{
  "d_model": 512,
  "n_kv_head": 8,
  "rope_fraction": 1.0,
  "init_std_down": 0.00714,
  "optimizer": "soap_variant",
  "schedule": "wsd",
  "decay_shape": "linear",
  "batch_tokens": 131072,
  "seq_len": 512
}
Each number is 500 + 50 x the weight over its row's rms, rounded and kept within 0 to 999. Layers, rows and columns count from 0. Numbers have three digits each. The size before them is the row's rms in percent of the matrix's.

# layer 4 MLP up, 3072x512, rms 0.141, rows 2763-2834, columns 384-447
097:563511535577501575441537566586499442501477572496483454536443480518506513397493523497533528498394426501384440520467482534533498443466550535523490494513470461575500505539527509475499585542439444
102:467505532514498535519508363419503493409476482499422498522443548473488542473519508517527393466486530388438575428449550605548491544447460593568488524427519473512571476527499516457509490468509519
101:457511520528577443553534517493521534543461466518497496513567524494444512534531512462517556588524464515460430509555566506444555466491538558459500531476581460442625523404484438507538465504464528
099:517506478452581501482580502516450442501535413443532416496607543572369521470462494476537452557417458482517413549544553524539451380489552490510507527569415550497488508420553540524519480540501431
099:515474517439486500431536511466529440437392514429428496615558526569488522522532465531525483394588451449607466545473448489523468566509421551443484417521487489478445477432503552408482540548514527
099:498507485488444455477553520510547480440436481485523522553485535421384563462481513554414558529497544571496539456566584468524467527541510346507409576524536496474522525538401589512584517548502525
098:534537474415543497482474444550507408487508411495574424501508505452574449627500554532527478564603442477553479435490512504501445510534491494491559493460441467495479539516427493469547478540471537
096:548530485532504594550538560587583509522385476515523485507627595527533456446504422565471464470480456528515498496518443540544515507560584461429530502571410505500452548455588552455564523541455516
100:479454489498466518510518455544558531387420385513472474432473560495437474487560525480534521574424463443514468476514445419425538540557440494504531482630495551495479471514492485455526478546496604
100:466436515481564471413534508503580522445446519463499471473453525495541481447505579425507473558499424494512495487369536502480466505550422492532458550544559379457575549484603509481531451509580473
101:524527525611486537617561590505526459486609544464478628486468613430566421509580478514478486476551462562505457515403500509532526478461497445510568492499482462586462520460434406562531546418574437
096:506446418553534578411429563539514554493489457570484438488505483436469514475555511494436635519484554446617534471461526542500570391488460447559454568561321481523525522512568425534500446588538485
098:447527454489568509479545441470488502569480491481499466475546548432559564468410500550564565525507538572413523586556473499537483484524511485473554581587478556541517433471502532519548457520542442
099:445609492542539397494474526533452561514450507485424498527433490501548419541479505503529575517513465554467470597403522466544426492498511490487492465471535488493586518523499460487464524563512449
099:491497480478444517486539531480489483514476526510500520488475540492520414489541512445444534511530546535564514411550453441462413528412473450505457520556494613457555533462546437466541554449532509
096:500481538395588499601441458498446485498497468572506519485433500389517522422451549479565455492492482558469478516490446522526520502477567541435399433422602586467529492525422507565511558463513419
098:427496581492497499489581472456493524520539447467506511614460487461549452549499475557566443492524559510474481640562556489450417419471477394417560460486440532597427560469547471422410459462456509
094:532594471528435514432499483559555505512510524576556552426467403518426500518479559505532535482445550468497472488500552558521533592436467526543524455632553492515482539530508481547517484549470491
103:563461550427470557496497616517510421443516443469472488440420435486493460461479463575352504473429452560483404509496485475568527456498528506535415453461438437564537397552454582533466391457492476
095:539478461543472420367514475444477442491460483545523472541468523553447556460505476531589581427570540523499494535473509471471556480470400536509464497521476515485539445447453385489488526570508571
101:608419446504480486449517468476534572536467489543436466510595427505346568508427529450449485434531584437456549511488494470439503416440527483497575532536443470451504507541532479533422479542480374
099:548499493455512509525521553509502473505555464504474424535545435467510518473548499578547386517394571477510480475415459474554509452519492520421570572500683571424463504516448482490535498459579572
109:540499554491490550545587523352526568523580393521543421448554524452467457571459466464451440451503573538524522573549461458434515547526543509435461529504569420476519436548405625473455517516484533
096:475476484501629543411511488480534460595504487468472449458553469463477538595468412449457399500547375461394534530518427412548365482530587523524470474533522534392551455482617451511601522572424509
126:553501538468546463421510569456493577539507525564553480482514449541488460467478498511676404513583456412417559518448383488480566477577565444538464534520528460497448503514473469411541548477501469
095:522502445616551410520473485572520541484494363502385546596512465502510502456509457553414505538519529358443570429475437522490477543457479441462438476411487463479454542421612520491552511508462425
092:605550473429503500405519458553493482477545457489422546560458525512449541508418534541514604490502489634521464525569554462520579480498401476534468451556567569481523475490460581464489506521509395
101:486501538494501506539554478581509533561541543487434573636496533448468480394497561493464372421529526540448463421567480548521427584484596453568510459491417494513523482460503566432470499573410380
096:490458486452468526548549554447491553464524566592502508429494577504424466507477487451466514532464396501514424509562490496562415378502564525502596500468459569477488420469510521546564531422504500
096:526599500564522467558562524408369523552422517434529551504511585510506498480478481462543491535473473589459398464511511467505518527562462539548485436534530447461455445468478463425451517493476517
099:575545414516431560491456378574493440489535478456463525465462450495560530548489559465492575513395463451492474484467609519575591441501504553482509547600545565439513538496541568478540513622513451
094:474523505453436430603451463581460477449550445530573536506512567465552582478409507508448570473510485485496616534507395451614530511555527513536541531506489571546539558559510475416590456547455484
100:441499435478606473488511472452495550488472466599521480500466562519535484496505499455430448467576494453499418516423500472485510500457548500502496475473438524447419492591374506516540494576513500
097:494521485460532536525507481547484556442512457547514409524547553552444515502520490671524485451429470570469450651589462507462461570448422576441472596487550396523555487484467564484544509550510492
096:487474509509438523630540584396542569576481543514574552422514407475466553445484488519429482552484478513505487497441562598516497426414545445426488436494572497505407562458504481579526549560496477
098:527469425489556565561451435405547494458383567489502573461483485515529491533454555443471440499480445539494508548555546431403443502545472569582529638493385574534577409436523476485515488547434432
096:483495548361491565572470494404505453507573502472484522588510505526431421521452453457459510497493414358469504567485415454503611446365514550416630479464377499547517505535503467406512466602410581
099:540467454455480484422496457534459536385500377434524486436539416464468463495515501580460468523456514444567470452490585538541411507631517447491552585407426491456585583468495468528471385558387614
098:465457463495437489566556531592487545582469528590472436507438500525434553523565532582495478566483432443542436569534529515492438532571549451496542524528467483459474514486549477448515534541437442
107:536518475544563509539546459460571518554485585523527498473506484552596489500505502473491516496558527458530513444451480414421500573538565465471427546489534553573617462573452545546566481551465464
095:415560597459449538492443481458528518517501466482455479479526556489468581519442491542508512506497494552459378519481563510530514442395471530453490604540551500454464537527480495449556385496479477
116:424454461523551553429597561507518510551498448465554515548499497565573501403420577446342530507595587509507569437456459404428417548529536509549412488576457592565447579462484523523504585444508526
098:434396494465502524513457456529489575453511520534509456470532495561524482482574498420388507513514446480489503484495465460531555508403530566498541504517464487494564553466461607471572471498570507
099:494510517440392534529528591544556498416530490514526525594505564546388514479557410472484570532542511449429468489363533553447481541506374511517478514532481432415589432503509501453471537521477458
092:499563453554438503625472523501472489593553506478414593563490436430539545529523559550538454484614511496459484459532520547476560501391509462480631516513497398536435560522560474477509522537510440
102:568440477461462474503503565534470545469525443514523382522521491495468503496531592518414615533446533456573500418504473543547422490566538488559464481552412538463483428482460553452441435422526476
097:456456608463430572476456461423522576457505463517551559522455503554617509432512525437485515537506515546582503536604528528608491555521512467469550500551533493514538381534459421483435555506428572
099:511477527400521570483505518524517516510589450468461448580541534403528501630487471484552510487515577464466489447544510422502454558492557541543484539626422527407591521500497466395537459466499494
100:495515308474514553537465420547555573433468570509549473534538498536439533494501512448535610520456478455457410544501516516468369461597558520443499497538547477493508531500491444543450461406516537
105:528550588554466503586503469510519448483537472432430422535535561535395531568476465526511502415515557445476510508549492471505521448533556514461478486530524564475529580573475506382493423452546457
100:584451570502436437489520491526513567421554436565487502509507479460533573466430445535472509476444473506508462468465520464544457466500496479606430542399497438535446495637438611453474563473521496
102:609444500509484545415505568595571504472455525502542481449608470403529524499468488533458522493473392418461487583479514421433556560448441524484471532590487461431477471433440499454515586528524525
095:463511463502510502419621607569442469576542533448555406578544475463576476471521521531555495482383478567428571476522484535580557484452473437549502589481554515470617438536510415559428489545483521
093:434446597540464513573529400439468492540619471489463610567507424583517511570489544490514563427521520452475556522580536481543540492481401493556503384479460496525522448496503423491500553440545496
097:509539470487469478472576471505495540569488563433491545522528506486420415451467535475611418497513528404410527559601419514478459482532465516534470465478502527525641498498529459510430492571445480
104:541485497547486474431547546493563497497456468448567507528397575574539484479426407561558452559622569428509475482506401533459510576442529603417461496540463468439401462516436441448476455499449468
090:471504508558461502489475503515500554503580452499462542553521476472439515481467555520494495538466558482511559482457455494414482491529488567556414557484560418550539526526420404581497463467477481
088:571474574521479443525536460447536453474511485525405511561395431450452452542475515551464510473488507513503528564447452502561515448471487437594556498593513517488424536515485440502582499509492533
089:421446659485454477470453495433486584495515513515516568494572504512517446415404363557502506503422497571477575457526496537562503548497494506449535530480416488495473415508511400481448525532487455
103:471551492556460549565523530570484518495504511542482474548464483485463608479596484407543596426526594521563557575414507563460446455509510511547425456487457443480441487462513515587529515439421448
094:466518560447496497509596501509537528471569566517482397427498633410570462412454584451432498477599486498540488512536520537518562459462486443488492494499593479597534550505496603554567467508556443
093:551478532534538562574455572488533527545469540465510542470440529479439442488541380455543504428469469486461542549503565497405517550501426516415486492523480541467448528488504475468572489531537547
094:616515516529412451494461584450517496497514436441564520563433480482580564543483403561517667532441558490544532549475480519610487498532572458486432565537603505485480484501471545505618514505443514
088:510492444547580483525445575513562447521494550463457456534562500512508512540522451536554531495548568536517510549508558525500450473496558548502449539485510520510498435535497469497486403598429567
099:481485539432407533517482567404475465511514509512591511431427572413519443409482501410526500522474527538474449519514564562568550509468522531687464490520406507488484432522502483434481474467495594
098:572539479553525531514635501516498499461519569529545495537554572489522483498406466547463529535553492486485564447413427434378455543538476469470495473571415542453542493554521568586515574511520497
097:493552527638568585558520631553425573447510482552587511562488500545484477448560589410519540474499463516532462557581506492526428528447574568514462395487451425566422550521476491613407501485462474
102:455449496536522410543567580463516528441525453538486502586529514437528487443507380543456476613568466481511464463537441533498478430494527471570537519497501482528481462501476530494506562553550451
100:510413514433448571523478451616489476493470473533483512588478500487519414522446429593575376411493530492498516538581541463555434447453522401515417442435552461477428476471490461532553477437512460
097:608478450541532493537354509473506543548493522476493604462459528480498474493526545454568573488520496511450515512470551477536503496413506487519549583594519508427483536483526576607453434485493495
101:509504575463500458419478524545604483444430522523459527397529531530474496467473488572587475534524494519558458508516500514484529588508454465482505532472527455473520459542484502516559552466509581
105:508496473440543507439384475459560496537533469549478545581518508475543580484526482526556534453487582464554445450454436498490430429543450434530463485477524500537562480589464478477555387566500585
# layer 4 MLP down (transposed), 3072x512, rms 0.137, rows 2763-2833, columns 384-447
099:476575456475397519483640499493500362557411481463492445396553543529491594467481502452553535540535455477543439561425535434581506479483524518509535444519445592507458490596447502476553498500530454
099:515483453582492560436486541507502491489500505538480483525542488548559544495506528493484494449489546459528452523471533407412501467556509602470534522520465587428469483453518470495505520414491475
101:457422512567498567509387546497510489559510479508586545473512473533469547558499499409477395395488449423530515484504471575474442489445466580565611467532590604464554511513568495629456462559533541
101:437481584523593536532428564493478505490495521499555524497564480462505488494503448523477469548509500582511533529522553552410457511515501520493482489487515503498487511569355446544511557513526525
099:425566494544443470420514520569504548487531569497462499513549469489398452555507490504560527579436409529513445533528517468504535538523528534538561415484443575469570418553467561485502550442447596
094:546514496448568494449505462483455564545482500531530519418463502507557415492500542492493505502526479533521449471512355453516492520486491528516452614494457543483543598517467510506420550493486442
099:478540565543392525483547450530500563529453537517445441466545425477494519446540528527461482469456510566385484488435458424502433476513503506447499571520555518563533559532611482415521425504475380
101:420485464466536499610461529440341450545441489554541546547553578422438548454457509580445447418577473527481459519531520485536500520536502491498472532436473510456485563556545471441446432480560468
095:518420568567492484507469594520467524453541469421525509536493545477442525554511485641561456522518434588486543459582505522505548430504550470440463542475502597446562473537444526523565472465462501
103:539559479555535555492498572509465453528588470474554527555565413350533503507556507496558568508534521489476448458371548561517489488480542463491492482389531588514513523554457553620462561564432524
102:554529486451519508524531552396491501583492535582445458517473569515475484508497484582513471520574449424508461418407411518521620552459537597439465517504476507446478547465557449532512557438537498
095:475462437460430523457568503492493408538465471506617543475465449496596463501465559447551477504487502584448437476549480472479433569528435473520557414481521486395530490411428471481499605389452485
099:532417584505498527437582549408530525479451548421504443528479577561492537584550510488454490517507484511507530420445506500509445441501564502544476393453529459503525521541490493551517430548463521
098:548551513467491607536539436438513548485609531493535442492502509506484502560501512465536560509428530482457469460627457620487524475498528416436548550505434536500477507614517428508523489427494483
095:468510489491522450503564488503454425418533619452495500476542453558529511540546512544537467605548579504520555557475527525564473521540631520542519523463407501509435516525380456513557473551579402
101:511448383509523479494548590415442498524439475503472476436495386577446481509491456545478483513587628415537512519420560465505492489516381509498560516528509454505477504478515451450496405573465537
097:462452510467471531498557469431464531479426502539572524467501532554531546488557432557456503407506522498487558469534478451499544564598571530548533373566566550549549428442567522506640514535521516
098:549523498476485497524547521534424511542407466543488514558465438439552639500532519496540521518582511525468599534427434472574495554421527477575533528535456427457463544455472440526546593574504463
103:493498460548496492550538470487515572502420463525415563483435473476513494443484559496540445489441492545516513382525558467452504498617345530520549426490520483557467537426482451485435443632561486
094:469505529578565512545544527473507513426475506557502537533617482499487468493461528429444504527546424482523484496467584470529466453560548438475452527417505411582493477436456554532440514420514464
107:604564555517538545432416496496549438521553475572554439429455529520423546548490441459593460510520567490498567441566523495484508514559421467415498621526445541549520428456542442510434446484444477
103:491457432454532580408427379517408473492491503511513528512445473483521548493624540484442521641503524475442416491538407520471597577500528485511521547556487457512552520557485496454464431531567446
101:444607513468574441526492529485502482599523395474493351448560542489464464447552518483496551517514576431553508578485468509546463546419568487537485485428547457541545505574464615447526420563409496
101:519511492535411495575528421544515483457474523596447571543538610544514570472412517542550633541490478568557515469512476521488572501528452484469519526435494592611535542581396528526514556511536429
109:557533449606530480457489498528500523414454516521486524524472474536564528480581505427531608477426497464539570464509490521507395446516588510533570455560516493403509487524461445477531513552546472
096:568448512467450460505523552555462502490600570466500544477530478534534434473565495481540546488521425492628445515536530508485544586590466473516570464491546438497531456444431450496494424455499625
094:502483510570504602568550618487513410481607403604552424455530412480492467567511498491353444633528566525512548476554469548493509540465548502391444577537488446561477490464652568458430423504567518
097:506546468475486452398507500538513530409521492537564517500539536487511508522541553487544561504430521516489544435524548536472503490539537547440404519408536541544509482429514441394564537495526490
098:503568514504453521545525528539468527477533499523507463593473553503566476442561591518497546443488464487380488573464554468423509512562483629500549455541584468566581516554389490562441493472511483
095:474453573436500486492445480658579527432518458516409437514502444533535523520514563499508534484536455505504452579469475508551485475542547527441563478442427512472493494554482543519427456488550508
102:495477622544498516522506523539444508563477468479564493488535536520466513527525442513556488535607563548501530450431540509419362504485518455464492419395547484519515484474549535481494440462403498
101:468427483487430412531533513443444529491544558424482506468406516494555464604506445504526506507478534423512479488495546501507543539457520501475478514417512507540622479515519540553564576474463497
105:488477407502450543533474462559565559577484486508543488500521500557444434571462561487388502453474464552566608427451387507590557511594633517508463530441460467522563471434567501427552506507552454
097:517504473517486518536568495507480495454410528500508543424537410495497505558541414456525510572543499551515515461444532557514579591532442455524541425504472475424528543543529512506411506564502407
097:493462501512477529554525607581567520513507588468449518584494615513461500509548469479498533415485518461428512402501625424535572549509482528552520436455397485507513428564448567379438449438503517
102:535504517436463519498464494478536557530467503512536469463437493497563552433544510511445506593516422478566496454558550523618524475534476544486442469524601503525390546508500503458434475499520438
098:388516438452538564471468631563418490468460500523542456456521485489567508530485511481479498459511536509399380569531503485448457567513553595629524437459518467584513492525542507512503521476480485
102:447432454465497514492530447408571402533517520556541570430530566500595462501550483593416435442551414547464542378468561529500630472580439469532468581467479554508499423502437529507475539453507516
100:557476548532448465562601436528456414505629628487460547423513439503554573491395538514560475620557475593488562513515490475451525428436444553592446472466435506486457512465480462502575419586556503
105:473411528453521453553452500524557441481493482512467500528403452460466592523468527534504392493388530465490450502414456517626552547426679469496533487500407428509540569545515437492509505516512534
097:517461546527504399553391495563468547431551441518532512480469392475512528570497450471510367504433458507430433452518592501540614471468543481543492454544502408546424528467446515528525404467528511
103:484558526561443532504473517523517494464487529528442396481485510582488537406469455510543458484458474480506546552502541430530507495560531491510489482536376525518512542506507440506502511475529413
097:562596509571496483484560482418562569513528455463523490499392515453492550558511540507607572519475540402545443527422520475495599442519459517546418412457518513475539439535545451425524506477577496
099:614390449537470456482464454378472489465441473493437579397478559442522536524535452509399520449418516483461560558485482423438505421510456479414561578529531373618450422491451471528502426537466475
093:480513473445419492457470517447405423469540528512458502460561525555568524497540487512525424536477497464459538446539512525515526492447432469537531531476532507544433413615548434499466592469607464
102:513431426505381562514477467546529493417463471468442534556461460535451527529512495504591384453510544499457467401554528498470498486487588484483495528517409436564516453563441513480490485573594553
099:575528495559547487504424560525485491613557599433444535565568494477417525505564528463414516510470557544433510523499556568432494491561414546513519536559517469490530489489584410481479442498449460
094:517511523483518500553491474512622550440402442522554416468490517636499436586426542518642425457487535472504483552508464524546541452533474508476483457468498441507444533477452510585524511628478517
103:545483500495553457540541416542467555495471581519485521571481521529481473532523473613557404528487464500522513451536465467545388459508399542397528475481581515513461439624501541497571496491489469
099:432456534505537478511525443507434484451488595555487523471519417562476492521505436577523491516521508561526543550602543416503494538487538550548596483467449425462441498464489403500533480451475529
104:453501505568473448590507442542436472435433431453439427504448493481492458515461495508524482560471472498486437526457468529474486547487485503507564450509490525563557485569555530469461489557517520
104:478497446439547531581520446412494513545578430502429476565491503461435539421547531535488513453590531581497558505446533483472425418533584458514528453542538515554588524508598478565531451507517466
100:484502483497515455478479518555526625435562477533431484479606470502427504437507634546456454558539453436530478474527528493508502430453525604492567414484508423454543441506494420409533573574462451
097:565527394452454443458559554538565467536535510468497458471503580480530547506542596505502425595573543509544433514510577478505507378503519444560499497532493442477437587537503497471411470499534505
101:552461515516468584579469451628613501556521475453499538481538515537514467523507487529432451497589437427467413527556425423481499497463523438392472467506421462470564429510543599387443510489492507
099:497579512525490416500423463606496476464512478494525536408553585456512554509459535487452497491493440522484539452465585419454532379513512459461507520551498455521487525526524438532458578480566633
108:529522526494513487520459390569546554573579447534454527462497488483454428512478497461587614468504530479470446461484434410564505473434521487473473442477605530506475537524503425534534560558367460
097:585462483423421493428472553403549519495450466475476543495467505504547491574397525538500474462612520498473560538465447528466446474562502593448466552513469491524499450517547610439440519500447516
098:548554420519451496485575445461532491597478519551459544521401589402531488470458468500549489434525500504522627435499525523466413527509528411466413457485483521463555435516468519553550532471542525
103:471494421521449480486540456373534411505510436462518562496550555556498480476408456526402552549409441557533471494533653636595520546433498471372453479534592488502533511470497490629487493421484429
098:501472538492427501485451513554493549506400528379608544585512489474413540541550418513559454542514479505559571570522451498528551448488552477511538528522453472489476429505464476472410456554546478
100:490460514458485522547522477547510527560484483504476528527478498570538462438508544570438453481554474426507454461514492439469555501455365446519506519560609511495543514456458566526522520476506524
101:532572517551574416562494518542481538411500473464528420544533450531402519542502536404499489504461627534569584460532364536408500499460465487449499624438559423518468454556475480529482512508525437
103:485508523505548490528537431491491419477515519392442484476451556453494510501455543489502520586467446503489490556505456484524549376567505448456565462440505493529434505512527518521451444469458510
104:474535494518511441486499557474486530483484457460520458439482373510491535479470494485425468522441442470601455460520518559385523496522528489345489550498491464484632494514444476521606421579540467
099:447559441460570564520582509395391465511580540528423467487445554531504490500477585485478462423515491565495454462427476582432550524519466514459517484670617409441508498486571492545455533508431526
103:469573513527446447443639467515511496578490555527521435393516516429489508517565379492509503446372516453529532430464554413515497473473564504407484544427563444478501480505506507435576493528571483
101:552505468542499520572474517450494491553493592499459424442621480505499467359547472467444388485453456500498475502475502582587488494485497481572479570575531523422525521562543480523507481459451554
100:560500516494416448450454547482485478411500430578524492526545537481499590519570598470409517639488494505557573473486543463455450455519502481547533583566493456433552521471564555523428510441500403
100:460513437566493346599454533446514439459488487588506543525592481526410546493470414543543517433455504483507501477542525435479513596538498517570426530484512422423420399553539460495514486520464603
106:484429445484491576624515438489450524551541501544473466583494467514476476446537483477505394451425532423523529523507466498532500443500529548531576483495440445508475491404557474507510547517493555
# layer 4 MLP gate, 3072x512, rms 0.141, rows 2764-2834, columns 384-447
099:477508509502449430472472475551574467477541502505519593505423531579465477460540457469476523544532604490445524481462536420532451483486414544539546488528458531460434524407496462542495562484494472
097:443484462413456464519369473447382508530494500433578458510509512543583568567548443583486493509527480572491532400433412519483480515547427487485634547535526590512447545424575511458451457472510510
104:518410424505435507498544551464501471431506591498459433586470549521582415489626466466543610482470445519440551596499510453487445448452512508482476591575487460567496595514544497515478533558600562
100:481477534400508508442443322380515518592465533433452572494595539560411468492488504389583508441455444604573475468441457583368534474557475515504442469477560559415479475583516519490471500494507407
097:448509457445515516497547569582488468503594489504492381497446563538461533388540493523580472443516555560519516534540561565536460414488567390482507462464503437495399495475500484508559531456489551
099:510616516495462572492453499415448435493490451506437491472491470406509524499520525451563505442487553519600486554470442534506457553477518457387374527488514527539380461521598544429550498458489507
094:469464545492364460449564600604591535500544518462535540445542550516609511409386565589613473516441531484495470533499506502497559503490579481487436531578537494499428533552519469452465563475482507
096:476596497550509515422531455466473511503456509527517510456429480428564568568571538389534497600520511471533471492536448545566478555456553449448524507452570615666476545510563492501494540529551494
101:440561534527481518497529437452540485500534631497471503530470455579491458392524568563554430557572474490498542588515517644533492460492562516529452578488448500498434419471569460449501533635538538
101:506499551568432493381472547527484504485499488461520539419521479525556554379457444552529465468461470495525525545523539430523548425524486504562481456595573534508441451520512585484442480477486535
093:518437517451499591479500486515459614500512510461488462428503475451524415626499563487524470458455508439430512485536493455420502478519432474565424562515519579561517502518557501487547512413521510
102:634517551500459446434553497480494568532468534471487406543478444485486469529487454535476504525536477520483540487528607530461481532502543559461499430530442615414444578511455460530492523464465516
100:487468491458468438490516417556511512410516462481465483510546620446489491434462513459555543532477508417575476575497461448442490504557370530497587566600502470475499472470610511455488512493519510
099:453491497463482489460541536435547501558536505491540508493486519601520442501443480578454437421485460574524452461476457495491398607465561482445399523431479509539588482436493385465519537580477554
099:494478572490539490614464504558525577530405506571399480484521511508447535467576560485466496484517472563507488475480456415516467505489520551538523407528514443500573496634508563605507584481512487
091:464590558508573623517528536580494602485485541528573494489494491464477542464544534507480622417545469555494526465433439480526481397608471481404497501488547604463600528567590515520527545508587428
093:488592497469439499482479409468537549504520565435567553561495474472517494430514565581519525439475489445572442495519563667524537435422381563434372509520552567438549521586497579512461505516401455
107:540454467468523521546434556494375433547519484445537512459552517454466517560404518449482533574417451543491503480440426575490515505524422420565476473445505512524460565462573614590409553464594491
091:566593463508502576495525366442439507418474470496537490550519454556521551462456436519538514542606513525553579484509450399491554468625505501444507481422535481476476562417449482457487601552443522
110:611426523559510488488520432462588519479472534494506556527488468455449436521501470481479503450462459488408526517473497489378488498441466549463373537471512543463386471479481536542509610406552535
092:504509558578547541489545524468471493424441556527462470506445550447571411500407499463587434496443490488489401452512524477500529550434551495527554450527551481460513537503526560528525471524595503
106:540498464398501560512455534508478510478431397550512400471445511447601545548575462594468461493540494507532524435502442572401568465483542442524502479577426498469408527502562482457495545577490504
101:546533493454590490445498544499435543392490451541527576482464457462565491409538477531452466410519484523580516506479437487493458623522532502482460461500462610507561500489474430498433459578510529
141:450490622460527480577528478490492564498517515460488516516515461500413589549503525434375529493484510518484490512536526522565488452459483592508532448474555592444524558481512530557431397454528607
092:432528424534394530526512525499550579496525469457418464507491478535568587429451494483506548533483530514494484490374558512541426471481498536504490494492540485502475490518462528406437493450546366
090:540473504480478531519624487462526597586543473526416526506441500519448437512547474501500607405541516573501485440522424444516489410471469489476485463575556593413521429464453509586500574500452498
100:483410481451573577511561541508479453494402395536483552535531473487526530467489504538514458454547482514421534424466553562573478480570454576474491455561609479569533502562461397510511499506451556
105:479499498457471381524481496521580451484481449451529534590519506466511544511502564531543546535490612491577598479463582537394476557529499412533470459503490506441474528560503448522440396567538537
094:395390522479452549550478571590538412493475473472456491570524565489450488468511484522444459455504576576522430620506523562495538577488484522475489481496514536492571500458450455552532539473490539
099:503434507465607566583561569488431475516437473580534534502520436461457561539415518388439454478415526445511480506509484544505507511538419553499409509431516524444506560558527518577552483512405599
095:457502460390528566450485525430490502593488458524461468516424456576500438497586528411502479497439484549503466513556551507496417451476469510478462503527536453458442454464438542613374463463495572
095:483482576506455467470576492428579545467557491479477433531522558520450433514484517641495500537494476462501498590429440498539520411517424549511581436495472501479508511508509639598489490465496477
096:549473522469574518531532561469538541486546552584454471446568580510488469428550426586538526539444518439466499419593482514387521434547545582501495527423477470521488621627554499526477529469449530
102:478444500461499547505583551617517484538461429579428548460523542560502513486374528499520497517495510425506552545433467538569400489468443530499468532529434521488445461540623451424561471471553524
102:547527571566520478475469472412523465383546556617486521510509414532482516495415611488556562516427532532499524520487447523435556562458496557592541517500479535563527496532463528599455590446502485
092:361443562490506539410463451475503493445486496466495416476409462443467500431503499416549507533439508542510499536442463544503571490439534509472612420463464563518478485472460567533514541455585513
099:558448408557473573461480472457543484476417502636528396511477448469487487551467575523497474510527582612412606490466435473447481420421578545482499517481578481457461452420568584537461529430508496
093:583601596479519488457460478407415638379473435508524572485632507530497361468544510473489480441516488445585475537530456518546456492452495460447527606513485512472423514556498432432516533536552526
102:495577552538516437443475566490573477449488538464541547500498463532511436565499603477481491493457481495515450511485524444387475561494472479515525483579473550550484474621543478457549613431555525
094:398600516637449473409553492515587472528449485490629486507551486550472414493558486450557568503574519522542516501519483529493416595603444547462475393531544520471523498487420513523582488442515434
116:464537485547532433540479479580483558482427387452472479524527440447420546429465509517471508539464484481508569567462542486523533461453498493439520464514451526487559387507525437507535411530493512
095:543493504367496534493528599462454521460445530477536479516452449559499482443520546547499530499541461605510486516442493510512465474476494542424492562540486467555440437493464519532497459521430528
100:526513458480445490604384474489563493498543587553433525548550528470553474536515523516507491491472628451462470600546453560480553487451492539424533546511389425432481405464488454504484474506465594
095:515544573522417613508485479486584500530517549470488436462477476482502567384478556484554508417495492496362458461579452471582464479571425432488504414573422544529559491544477475430453484431482529
101:486528477512601432493460607507551452481477492522451432407586533520576414562409493465493619529521441544599555553499486601533421554502482482486504588504522476554442445523499550526501505399502456
101:558493531626483456506507575450477466517482538461568465602491564538496502550414430539545531460505472463542564520476452460508490526445518519554541456595481494490527480484420426442516527510534442
102:503537547585541565481383541497520586423484550453488597469508496525459540492449511563585360530551464544572506569554530424520534556549551452499583529473567442447531441524538485590412506506487530
101:504505493526572433412401510476544478525538498509532464439550487532387487527543517488502506515559501558587407429508536551482479504582532521483437500454396571541553518492511521505468530482569479
103:476546580468541512530525548512553427534477501521425456450475493496497438490504486628445520513483492523465492519526429511537446583481470548478486521533519543596507467421447444441499509438514564
105:550449440457482452468424502489527567520556597537480520593524465496479512481438432464500513458486509510500596458449451451561597504445443569552480579574502582512493508465486609544390591489469540
099:533390422503499502567517463406461530515539515440518553547449514522478398554447503546574481474593415618538506553551532478469455525535555466524500491547488464474540447558554531551471493482538450
098:501463496435490408456482533515572569426436515598453613512466415545464443511467520464506501522539559473482471429518495402557509465515455514552462432549461463522548530546467509447475588451456521
097:568571567429456515541512499504536542681559493397515483473476459464544623512448576548535459515589476535464532483498609600489438633491436553504502496506478561569496502439485471454602431486545495
095:463429511515553462404497592479388430555611451480505507473470472575487580494522531497536528540499568416536433478484497467448491433466536487526573456464527444532570421485565485470481439515522481
094:510434476547456525513504478441539477552520400483448461499523538459540528418580507494403526584490560447544473520542496508569506518573504454485556439402434565512535482518522484539532573510553510
092:491586483520435471507501588452530502486594471474488491560546483480496489506469469529577537497496560449535494544463483511417473503501465614522435483597475440587455541535355425537473506511480463
090:599492541524580545474534448451593523480532556506506458545463423443484586545516431505536475499469483532536531445516378513374574494498507493505499484522449578435486594467500462424484451532515485
093:499434486460536513592611508513474506462459421466529461524504500490519564437486595553520411441516435503574479482467515519566513556487493504509499552539425449518517570480450507483458466435503533
108:368495528554497490537517559462430445486475480509518489587565547467496454458491464555547442447434532452461520521517500475577535474433533499481552482425605494533513547494470494539554461569511481
096:419530427535428506473630577531412496475477535510519444408496484489448504505595490445572591537424517478471540493528481583461492475580640536527493440633466482466522485465603632541423429508453551
099:451498518562447529540510483481537429504460506454489496536462603489459543498471566662433523575495512531504517450529563527507467685482579507489456512534425419492523462480519585504531466575489521
096:404524510510526506462464500556497442629483492571416520487594483508540550404442518477484364481556480513453502581544481566489466566545548482440476408554470414439509515541561352479557456551562450
100:479422460579541458512510549540523453556506503450552501481511451578528480574516438548498523524484534543539479481502517561532464427455586528520486501483497475478550458533488401566523364514476556
099:452486575486515443522480513495469482539591387488497484470399436491458514548468492582550522412553491523561493428557488553444410463505565564553553486509510602545467496586463530564517579493539568
102:494547462528498486486569554430524515545573544553472496468467611550366502503502500475492532558497548518603472545440565501500440400471506550500513499611558467374462506483543505531479450555504499
100:418484538460450489466556525479491445610386484558544429425462486503480466537490581521559523535496515504433501440482482536532536488502463530535556517507527549503537528462573581505521564570482497
105:509560583529535538629465497507447522457443469439478582416444494462602381492402560603467551547499565485609495463531543485460470447434506497508543481486536544572444543499563588547564472651583487
098:433585617590589451438527577492440566434503501449535550518509405509470401462473491487541453523424425520541532458528492488580424499547495569479532507485510536529510530554475412501492492477446476
096:493447521456496485536557490476468478501478380556478507444482476498491517529486566445513466476497571522538513526489363572511482497575466556554560481482514500560436503499514484579475601526525486
098:431442470573492460479480475466553493485536481581458494525558492525551464397434516425552512578466371479505455438533436537471538507496451426535513503509533464517427528574527571498536471475580438
105:499526475520476485615490554588487522464449427486532480484489447556465467586437513555504527404466557411434553534517508592525438450454478477550461526488673503465499523566559550491538502474498446